Weights of a small transformer language model: tied embeddings, capped logits.
Each number is 128 + 32 x the weight over its row's rms, rounded and kept within 0 to 255. Layers, rows and columns count from 0. Numbers have three digits each. The size before them is the row's rms in percent of the matrix's.

# layer 3 MLP down, 160x640, rms 0.0725, rows 0-159, columns 320-383
112:105161130162099172169187162146133138129111142121129171194162148124161170156120177167152164106054146156153114139173125125114137142172138147144136167167112158154190171146157167170183180151165188
103:175143138167161113066148135140106104083133112156126166154145145095105118112173139118118199116099159119101128128151110163096182100110098113114107148172097096088134141117142175197170192157157120
093:140105120130151099098116121140115146099107154134122119113136116130182171144110116143153094106000145110095149131171158150115132142129102097142147189188151140081215160144143136119136175132137180
117:134136132143158149109174168184193164148130133138140146155147152134195165142124159137123155151148147137140106149164117168139173148150090144169101168182127172125122183147151154136178148151190181
129:175185125163171129172161173191126163105051142169137150149160180159128149127154143104153193146142164126154137148171153149118112161150158116148143169169156144146073060115114159145168158127143164
093:175116136092138120173141125081146162124182095132124126112112082104137107107147114170146127130216133122181107124132104091170154132121098117146131147105130136143157060148132143185113111129141102
118:056083112090125118125102088100109117119126109100090125076107115111103093161111140068083115116129076124094134097099105113109127118129117120085117121128072127139156133130130074139093094095084095
107:176130151143177152144174158162132188185162170117136098144150149128134159164175158123149117147172131172148133167138128109151089138118069140153115160166097109125114079143139166126162152173165128
088:121157168169149094159151154127184110124117153124156129124142150140153174178154099156130179131065121102105168137153124132112129049153174190129126117191088171174105103115162137091135128149179140
087:130065112115108092084117117090122116153175122083113105100103110076117049128154095144117131106144087149114106116086096116145062077108079086102172127128110094098184089125095095105073070094070089
085:157110115052126094103109084101081101107157097081086095123074112110105087175152078124116137131167083128095118122061145115109157139103119090114096124084126097088116153127115090124074131082065103
119:163140139174172118179170147173156144115146157175147175157187151165181159138134131124128153164215149148139115135137163200160116166106110153156137134120149123138147129113150195154159141180151161
158:112092106098059071118113110095097076157108133115106096085110104112082097073104088100102073089148113116085110087106110091085178078094125085083103109097120106101108112118114079077076070101126093
134:170139137164168165165158190152168142132134125149142169150167139157167138151139151147153170166139147144145126160190139147154104152174153137161164153171173174135102137124181167151170153173145153
072:166164135126140106167149138125128157113101159122100110116149103124131124198167205151075098110120101145130117125169173148146110165120142136167082116194120189126190128164097146161136110131139148
128:158141176109176161140162182177090182131122125114147136137180188098134162156122184158128132133154175102143125151166157124133166137166110146161124139186167177151136150139123167144194180120160177
072:102129104134121119093148170112197219129147194109157131145136177117144115138126104098128143118045157090151182135107107101165153079115091095120134128148156179130248113113117109134085065124119138
120:124078093071102079107092082082104128153103085112122153064082102131137085103127053103152116092136099114126114106107101117135160093090138117153147159123095089138106053117106079084072067080096107
100:090094143139139183131108115136151100123135156118126090120153131140134168101112139133086130092090154144127195159145083128140054107126162099112114120094111117155204059120115124123169172118101121
148:080094095071114112107100084099094085115102083081123130107064102104078094121084082089080103113130109086096143076080101087103135118108140104135121110105159090093086121121130088097079094102115122
093:138144129172190132141133188142158142184212124127156148173182156127151116148156102110159069104123158115130122114156131163086104147149140149096127132105150136134037082145152178170123147145161169
074:114168122090084114134130154126123144114161132084150168097140108109102140133144115219125156136153196142110112094120117125116159088207136141132155133145133099147122143097134067130114131112142125
100:089071078133069049096121091112137131113103149131144123145081118102103096094108050099101141125147123128106164118093106085116169111094147124125132083052116131106072110131114118161134107157075093
083:189134168169117151130153145168169121118112156150107133131133161133178166139120163122118159161154113123144137142136103137144128099141059113114089147101081131144051106153125153133157170128122159
124:171150137158118109120161162151136132135147123135141146170145153144154176143075118231142158132066126127169085149158146169129089134143090128158109175139131147110046123116134209145165170140144132
109:139072128070099118102127083143187085147131093124127126088090108106136111103110105046129142125171130116130120142072138131113061115091127158122142093084092128100091110151089104140091109082094090
095:093129153166146144133111177127097099104111156159138097154185130115168150131127148127175156102123203117111093129115167131148091217142140126127107117139121132140032149126156121129164197103122096
079:110109145095125127107087083090122067131080143105106105078099098132093104124151114074126111101146104118098134104079129108105123110103117115066152102051115126139048142134118080131099078075066085
090:152109110108151145117114116118130099094070161186138134148115091160176178082116127135101137139162101146137164175050112100132186096114071145123150119078112131136137036143133096151122165134134106
095:163107131109153097127109115085177131103137140131118107103077132118149151143093073184177108159179127137123121107106131159152003156159110115160083122183128135147108155112095112120124123120083112
130:150154155146188165177172179162115168122140105153163166163164135167142127153150132170148127109137156150157153152143149159152140151131154187151093127177159174150206137117146193166152152142172191
092:125100125125123089128083126092108142179154178147145146125113126116114121113157096085141132087216123154118094139093083052094156103154161133132164132183108134098027096116142098158112135134095109
062:088128125130136134136172138144140139128132098132144117165142142107143099141083107191119159141146125097128128187159164104146106117134115179134152159154166128190101130147157131081174116153138100
074:143120095104089095093111095134123059101146182129109147113121131139142122154139138144151122128090068133093128109108102111152144116142098106089105151134078082101126110095123150057095123111075134
115:153150162173141135103182178147143112122115068122138188177125135145123140140126134193178130135092191146165140143153129144094126108153116111136162111145133110138195141127152189146150161175183163
094:168149139104177173128153184110101161192184060174151140133146137136140116180100084138178157133202110127110167125122156143127192166134098143125124146106150105100123151179143133161125155109146162
093:079128114108070116134164132113117166105081093142134185131156131120161113101142173105092109131169163152169070152143138120134177159118146189141155118164141155095182086155128140118106142141149124
086:125083128182136085134126123111141059089104133154146124123066129201144122124120084136066151074095157133126084113072137141156135114092062125137171115143116065165132128097104133110100123184162135
061:140165157127105065074105120130141113125114078162139150178133122184136133188140159099130122102160118108121142133157139189142105103164132119087128095146140107144035144114113132177112134147125111
116:109123086088133120124071081079084043146155116065098135100094098163117112087092090094109133081026073102071115103090105135105139150096160133107119134069096115133043140119128082103096078122101103
104:121145126117132109150169157135127127143126150123134149159152120120175154186116128174112125116086164132140106147156185109156124134150193140112158144151154188145172166129122157126153196114157134
100:099112116092160114085118112116135136166140136111142122104115124116130106131120164110102133128086145155110144127134110130101144111149168082120090142181158083075133020141119089150107079143134119
093:117160133099108092114140134127089173084144020103120100130102138101128133159111159137100151078159136113153163103144126156160074143132151153097161108137114109119201127131117140149126139084124139
100:081126153096087079099074104150074118103149118121103093098061109158079136117100116123128142138175082130115159117108115117120000120141135143114154113095139136158115018108091087128100113138120118
115:126163106166136135133204161157125171106199134187132193187170140140161122158122168139107118145086183109165142118167164148134134154176152119136135193153133194139193230131169164114164163191172186
086:096154122126112112129135121130072195135158102081104124130119150133145116079152142098108133161088108109117126125134155135130053123114137149157096130165157187144135128149117118115144122118132091
108:124145177131134157144150190142113130093088141120127150162167144133161141172140153148093140091155140137145133112162117159154155130120117092119099145106154149150109181161144158112199162125186169
091:104107138128140170153149105124125157136082174102150155065124096100134092080155115112090202108125150129159101114136062125078142118143153121109145110172131146181111197158152111098136112120184156
090:097119124122150163156111106118076161110103150083129129105118141115144136188131114174135097123149116097115121136100161114145135142107169156132132142170090148111160165110125126151091135150121118
085:092108123130150132163123105098153111101132119107107077148148105108122148098132099162179121108168157137150124135094109081095216169130124114169123085099167139055155181130105165108108085125112121
124:087107118085112087098106093085080135141169130087128079101086099096122109080062116068089096119116109105110140111083088114117116069118134122124128113072134118092146114146133103111098062118107108
098:158142145172108130109155168095168166110043127155145112155129125141123171116113129151131143111116126093129089146067205162095070139145138119155145123134176116166081188134157134138151135201205144
131:127082100127118120093086072065094126152121113111111065106095131127106078102092100085068121080157125083096130083098115108056174123082106094098100112102127103097090100108118111121100067100098084
136:108075100132110109105112082109096136127149099138107135090085096112107115100113107114065080131072145147096137121122119109077147108072102062110112109106112061102104112093098093127095113116117111
096:138128119100094134122106074102110128167101153090122083082133110136142162140140150131126109127162115120121134103093159150138042101088090127088114144074100153057139034112140092140114165139122098
090:137123102082116117087141096101139081130114101129135109070142134109077084111098101013070108151049070124095157128086124161137141123049149101113147102081152101107123165123112135094081104099106149
124:164192154163178171124159180133160091147185115168166148172163134142151163109173166132137182155218167130168134167157151158162221140193142154130120158197151168144104149140141151120174168141184161
127:062082112065134144073115060119074137130130111126113126130074106095126109108098072101089080130201110091092152116108111091114147139082113097103084096120089063107108167102098098082082153064108110
103:110113147126112094138105111129148118098159139128107089125088089173118132123127078139107129115178107118174106124095116111141128091085105098135146150097105121110140044124126144117102097111098122
067:131155127109110106136166077120070155094106087174144148131118141104122094076083164160096126115146111122138116109173127098092130122088141171100136151134122119115205223148095087065110079148144119
097:082185138080131148164119132154151146085094168129107111117157154163129145139147170191178121133099113172170103131148131108156170165180141182156103162118135155170179091131142146113132136143132162
126:111087121083118094127099072084091110124112153119107098091073113082135059088101105068125080076056082118100119143097122093156104132078120130089138081109115093091136128121106089094067090109095124
103:121109062140095129117091085095099163148148122097106109092091080079140176156179114157110135144133118114139119091130129118108052128144170144107134109167098125134116093167095123107108095051105139
101:125151110128160183125160137201135126100122102169120107189161127125131152139139187149115092148107149124130161142172157167155235178119094127161160127147073143138232103097155159137160133141174138
082:113147134117135127168140112101170146144187083068109136111100097100113127140067151099055152139109152096118104109140116087161141144130145118143089139073122155134131099125132152123144159106109100
085:109116103151126109126110139155119140131146143142133141141128128134149146139144160118175145140075135141132115130155156116160145165139116159113134166144093124145128218176140134166155171084117132
073:163170156160096070159130156083081124082158119123132152171139108120096070148122166135120078092126195118106122104145127159109153140103102095131126120149140073123187184138102155115127080141104114
096:172142144130111132132204142162142152132131110122141144101148121108157131114152142106136156144123159162164104117151158148138069155128146131165118122143140127129129106126150138148146141193220186
058:132150155114132158159179129161160101112167121190089154179166134142139092133139162169159143146117159151162164130227159149136198151144143110142115133181097124100154141157148193124186122136163127
083:133132104127139158144120150185150030119114106161119117158095112114130138141165098118120109101217103143070122086111101099068240136141117134087133128139053132126086018137127123149136155124093142
109:153173130150147116135162186173145178140141160132127121149193182115181209140138126145147150124050150138175134129179185118160126188189116127174152131185113125152134118137140173091143155161177145
076:116092142166155082116120145127144151138105100104152144187118137118121149090110114139101101158000089146145128131169087112075152153143133153155132093070163094116171119137123162103151119077086116
092:145176189116198197120120155167155077145136124171117121125145137214165179120130131149148128174198133135111144152143150129154140190176126149191100125129088154131162083127129144160182166168163152
090:178084117161139142124133124158113131165084095046123105106101135170149115050114106115131100138059147143110153145081101148147146115083087119130173099068126104111130109096157123116095093130135107
100:121160134157205182167144161122167155086064160122112129197180128153136130141146114138178132103189100134188151168165158120125222138092173179127184111112103150141076158145157158143148143136165155
103:137124154102139165096110101131095116123159125132107086100086125104091091112075096098095125078100136127144132082101079100048098083108146077132138107100115105118185073132148096155135111086096096
120:146177156152121141142154174142114150154104142163142158188169149175150166161170180145172137148051181188183124147185163123138113126146140168138165127137133117150107079144133173146143159167156132
109:168109123177125140163168173144164189094112141161143202154137105135132123122213172133128126145160176141145131134176123134146137150142095163168115122162122144097095081150158174153147138148184170
075:100154182150112107163123132129103071166076182121155147140179135133130193082177095090130114071175119117115111117140139110114139153110176083151140115100166090149078191098146137155136134070125143
105:164143133159153178187122151149146106118144164172136111129150163150152132178154126146129153123041123108125143129142174169132048180143172154157087118158134113137111140149166155140139129142144148
127:101115137105107119095102051114093104133173091114130075074098138139121065095091129084116089112030100105091118103102121084163043123141077113096150119106108129132185157143115084135131116081093060
189:111094116107102112115079078096098099124112117090112102087102111093098099105130102058101091135122097110101109120111103117117103070114111125095121121108126093113123112133105082098084106068072094
089:162145128117139135141097165148169102117103117127137129143126167138157140127124122143178182157195139153125164120151132092201075154116094140102095111160119153127167136103123117127166125154110150
089:161104112152131153219144124146176132122158137127132163172124085089140101102166123140130128093241108095073176129115105145103125145102162141169098115112136156174138255122129121134101132107088109
102:135143170136114158132163173121146123219111129121128098101170129119111172195150143185136106166169122158157106089159127185128146149146122135112087167161154137109091200160166200156181188125137134
092:160125117134143179117104148175128094091130148153134073127141134110103126130130148053151153154156131141105073149163119142134006149106103128086126160128168114127028241105142108144137115116128129
095:123145113135126118170113071095113128120155148112121120176079098109122147133168105137121122121083089099179103087122065121113126087120149126130136122079105132145177187103106122168111085130119113
110:122137118115089135121108106079149102111132102102137148115098102129109088096102109093163125080109081100103119114081084091138028090149083121116127109107194101150026135125132099112103125107103108
110:095107081124148109155130116139170127108124120141131155119113121075146073092177119105102157124044139108095090164188113145162200113166153163142150119172090151136040148128108124160126132167122091
090:099122110200164125155139136143147159114157181142162149138139128162106124112191116186124119113123160130155105183118137148085165149133124143120159098149124178130059255140120118171146135099089125
083:109166123123144150136166124137153208092124071155110200094115131101130118163082162116155128150103151153194145118123137135118178130148167111146109164146128115183166055108181144133143140127175157
088:113085151101103116127153114119130162098160130145113149123110137142161118098091117114131129137122098152127121097105103139125103157126162144127101119176115179093149045156126142150148121138162138
090:081200139136151108110111155121081167118089096186153139147136125144106154072122150134140188094092159151141153126131168139130133112138070120178162107082223145133175106113132143130129112207126104
073:076113145142093115140133125124126117138117155133147136087145138151144176080074085119121126124171133176121129123150100114158253130120115104155149131089120172118139213138138130131144137091131110
089:098136084135132145127078111159112171140067140117131133195163143148107124125118104122174134142057109075108150135128132134115226073159130175063082119128204155097110180100120116122125130082120115
094:164158114145142136132148173156140135147127094180144128182155133160095146171137147162107134132141139137151133106153173103143142121115163157095131155114097130089116167114105169120180164164107148
067:143149128123111109153148143144116088103120070171116107153142128105077070134142145158117112145130071090096087140159159144107070100138120130137046089128095072111090152138111140108126132107110140
051:124130121080080131113109139112113168111136101139189103101146125113100115176108170104120136095116090122122151113092108149091178140173094159146055114118158143106129127161074140140097122080076108
070:073109115144130140094076109059069077101140148136142164202151145103086079134076145170148103064093170142143130126097110130131141104133102095087211129116173090129242169110129091139114097147098130
093:102102129174144144125138126130190058150239149113134133132114086103124096063090146143078117185092109126129110095143134099123162140117129087131143103105057126140083128129111094058134111126138076
104:179155142149121164174191166137135136132119173138136139135138146158113134135163132133142146147171153135135149138158121134132123089128128185145117164184169142168191173101178142163168139190193168
091:135077141139110116113109127099177126140088108082157115094108114127110124115129118071131065117197085154053100120128079106131167086075171105120117129075150111132107227104151117119108152078076101
062:145143110149103153161148141131152135124077147063111159127113118167142149175157135205142152156125090163096090115105138119153120135158161113149128110142144164183080120139091143150127145091133166
084:127138185089174176101107145144136142136196138070139136080092135130097124126154102108162129136093118153110145144112157124128147140152124120166129145102096114155156179117097127099138156144114107
097:149145109168149110112167138130192194119137123114167119113148121126164102122101097113136175216099156116093164148128147120148092149157141143143092143222079149152154114133158154138156124199168133
091:162104133165138171076092110128105114205139125168111129144096130170110103164117114131236125130079097121079165153133126150131040091159203166134115161113135190117152112126098118142135118130062130
070:070169145119139165124144113091144173119137108180112115127151099116087158107149158121183147126134167154157168169089129110134148095171152125100255093116128135123139140107144125103080089187123109
085:132140138157100180155151133161129148111155181086156151137098142161180140130120108147132170114189223170160125108186124155123064156097101129189116131088142097114012132116140132194179130129138133
087:114130136100124172113123132079101086098074089120140138108110120108109121132087112111072082183131123140138138114123142151044169152108134118155090146132117138133246005130135108072110130130135103
094:086155150131107121145111122090064134152125126124120137183133140104094122125092126151086086062064164118139134114117089156103196095075134138091112089102113086093117120128130139059138128113088101
106:114100122141028092116099108105118068148158123156119096118098094056092130061089103088079099135122136080134100106131109132108062099121097123078147108113115089092120129110123103097094116090116135
093:136091102126157099134084058128068120129089169064099070071076107128073061139085120143123111150104100140108103109083144147169118184119147142140150165145107160151097052145136087081105128134113073
089:090108098112099129088107112092107103123112099119136138116102091108073122092112083108154078103104070145110106104109088117136124108091164130108163115133128106145152176127113081157093130111072109
104:153148138158150131150162140154156121130146181162147114143193158169125179134115141175142182140049140145147132103141158152126235168142142139153139112109118129149138114121132140135192157137141135
123:115103110126088100121112088120117143121153118118128098072086110112114091065112095077102110120140080123094119138080106121111139087104123108102112124116106090106143099111114064102073074114100107
090:162131161113089070107124149180142162170091106121129151147167137106118143131154102096176122177068131175127118088151145110117119111136178105154138121081109082178124195162149145158133138125126119
098:165163158152107137126113173121127107150065098212152142137143092195136140144111117172149183151148133177140170145151183122079073140189126121128079141127171143128177075146131133139135138141129137
110:179162176162112146098153165188152113155093140111122151125197182132163147159147169127194167161144130150149095155140140159161119141125138134170121123146129156137102109126162187160175157157152146
123:133156141145139141112183204162167165123134155144128127169144145143198125128181150163130125158168190157160125151128149142147102197138142151164124143141125158125149166111136180132152144162214152
121:139113112105083085124084099072093102143123132092077123118082109126115100103112085098101094104168096087090149126110118100104128145061148078113091125127115115108087145104108092134095091081079099
102:142097080105075117084128100079134133150186113065099094126086111106084109179142125146113113156120086075146128086059108081123124133110120122110144150151152081127119104142118088141096092124123102
124:166163163141160167133181176132117137103135136136123153128149152123132145171161174131153135170148138147172141131152127155147104136130118112148137149161143155134146154126168171139151180164155150
102:186100163125222143176147144145116119118153102157151113145125099117113136113155139134133146098212104135152159132088135174144212109136103105167123110124140141105193193120106152128118160139108140
097:139098104101122108104119090102083081143115149122122142088070133067078084132140095107116127152146064136116102101084100110083144128120092099080110096100103101112013079168113113096075093087094111
123:145164130096198126111145155143174117146155104139144173138172131116140166123171125124098152150176123129112135151121110112179011148163113127164144121176114175184137109131164154147163178170157166
088:113092073103158140154134099074137119161134094072141114107072118118072156120094153147099101154075078151109135118085105078122126091073061113136104110092110087102134121135098087105125104128099096
111:129112096150110144116108093123120093116121098101112115127106098113100069084100102100140114081129139121081123136115088088096128087112112103090255106130133116103129127111128096108095095097089104
088:144156143128117098150131167153151161101135129163141160087128119127171125100169163118113121137092129133168119150152160158158122141180189137151078149099109167106084147084131149113131179175180127
139:083076096102114092070078076093120075124102093106105067107090118118099099118108110111099102115133140103109119095087102107137150113111101102104109117084135112131109151117084090076103087083092076
099:156179143139110149107135151140084164154128096112118182146151193175133159161178173140146199148207130148155163149130140119180159124182058148165129097127109134140184064116138149169137206122119180
170:148179144153162148149185158171166163145151154178129135185175155193155155151147161195134147146142169154169156162172156140166135182163149138170124140147087157154149133125148175146189146167183159
109:140175129154133097165135162155157125126202107130168150137160128112123165170123166115140176137172115123123152129122153127152048150169169117123156177094160110165146185159149138106135124172163156
096:125161155139162162127153168123173170099087138134133090145150132147127150168144172158086160156168175118175167144182143129131144190133130137154179179169125196163151119113135139125148149165184175
083:172121131184159145150116122149163178153078109136138143162118138123104143105142065189224177117218113124151031154144153162133124157097135108072134131119155112166107116160127122129146102138114140
098:187092126094069122107088099093096114157034184074140101061136104050059097144096176086112129102153093121123129118079097125085252078139142135101146115100164156141136117098122083071104125105057077
089:120146120203137130107084138128181098108037118119150136132113111112144131155180079176198190115143179143149174190102125116170101128148201152137152123141165115167236141140164115136125101102165127
081:074151127169101144106114142177131122155145161085127130155163156130171169148103117146182189148188114133133087127179141163142087164148119171147176158107134120187000147127161114054164134125131124
082:109089101169114110104157124202085085108108080091131158135151128141137086102138160167165135095253141178143095164155111147129064134120132140121093127154132166183106172165159104082135141175170138
081:092103141072141092129103088113124138086100126107142109097106104115132076110140112084123082106134126131112104123110098090136125096114165141113152143109157135152042147132101071173108107100109073
109:179127131152111102161142157170162176114120137169124145164163127183163142166164144194099145148119149138121129131138118146184145142147079149140127173144167098149060122147095175148143156187165168
087:133128123165138115117161112146152138116054087123116089126148099099153183148155102150128129075134145113155142178114096157094146103107089088141134109213104161091157047117127208155136127154138178
050:147122155087138175163110122102068160176208177098137116113147112116127170137150167127119081184109125077132120115139143151096153169065114168130000122113158196095151111155134128148177122095136129
101:144105122113111120128127116104148150113119111139120119085096126160193080112111133086128147167115104098111129171084141134138177109155136151105152125097117143149128145147099088072088068168177147
103:143125143089106086097120089123090128117109094109118109127081121161105100095047184160093116094025115117110101108088105106107106117107154090140109100132091082102134156109104138116126130114119153
111:140103154126106094103087092090116127132194134113096127133056106107148108148068121083061110140110117114129112127091098076102013132106121068138115111097093073082138076126094096139110099114118109
067:101119128186136146123081141131145084115127155090138076104156132079113157153124100191157153098026107090105102122171141116106132073138165136147167142136104153162123096145138126176105091113103120
129:152154134145141138132161183173190130125120135179138149164167133118142177154181146147174159135168169163113151148176158171170113173141147145133135142205113173120105171140138157169165156140135156
075:095136106146122138149114152126141120110136114148150125117091140134133123143154159124112105085157108144142122116142150104137186128101173153095102127126110090166255099093099138141084068168152116
080:104135141143113145150127153113150028079150165118116149102155131162185125072129091128154128166217134101087119114171131173196109097127113172113112113132157092186131106103127132100097159147141160
095:093110150070071103135097119119140154123123152183131146120151114164146142108114105122125043133161119115139128132139136114091146134123187149085117108072181137105115222114136120146122084140117103
095:103096132147089132089097088117112138154144107129113113131107113123059129162122137123141123099154168106122090125137131103102204138066137173112141164116134073128085103125079094147129130103131079
055:173131091092122150155141128083108169100146152088140157140148137107116174123123144072090122190090168112129158150126151147105066110113072158146000159108143172101101138161143134197159084120139135
090:130158118116152127133129131149143144135189169194113100168165118156128162170140148173155099139114109108143181107165142116167193145156138124104140142116145114089204134115116150129158132100099145
090:158124138156101163117126154162139147136146178150160110109179109146102122105139132103115136162140136176140161152141158193153093168161075098146166151041137144195112101154108101133138183112144151
094:149163096129179148130097131138195092143114156147145145136134159187151182107162116108134138163115168144132144168148136169141121145173131134158141140113161193124184102107138166141109131173165138
080:124116113121116113111097095165134101154149036168089105152110112141116106127140139193107098107074089112139140098114125095084206109104180074113186115106118082157213095115107105124133128102080125
085:140147106160145139138064097115073149153104148165085103089137092139106176119154139121177110144255093136137182159084087136106146070144129128116184109102124182109172134131092085087113170086071102
098:086098098142066068128135081132096172082121117104129157115096113074098143176101123138153087097109101093142130076123089087103139162109097160124134124077156098146179140140106103124121084043058073
105:161101109060122165135087111109103055109079120156129085100135128099080154143115156097142102164080060098063135104093130117101089091151113115103113122076142092142109116120120068091080146106084147
073:135120160078172128110099128141143119218058120168077098102150145130116097132125158150079139152084080156167126127150138119093124107126123129141133149188085117107105084128128166049142116162103143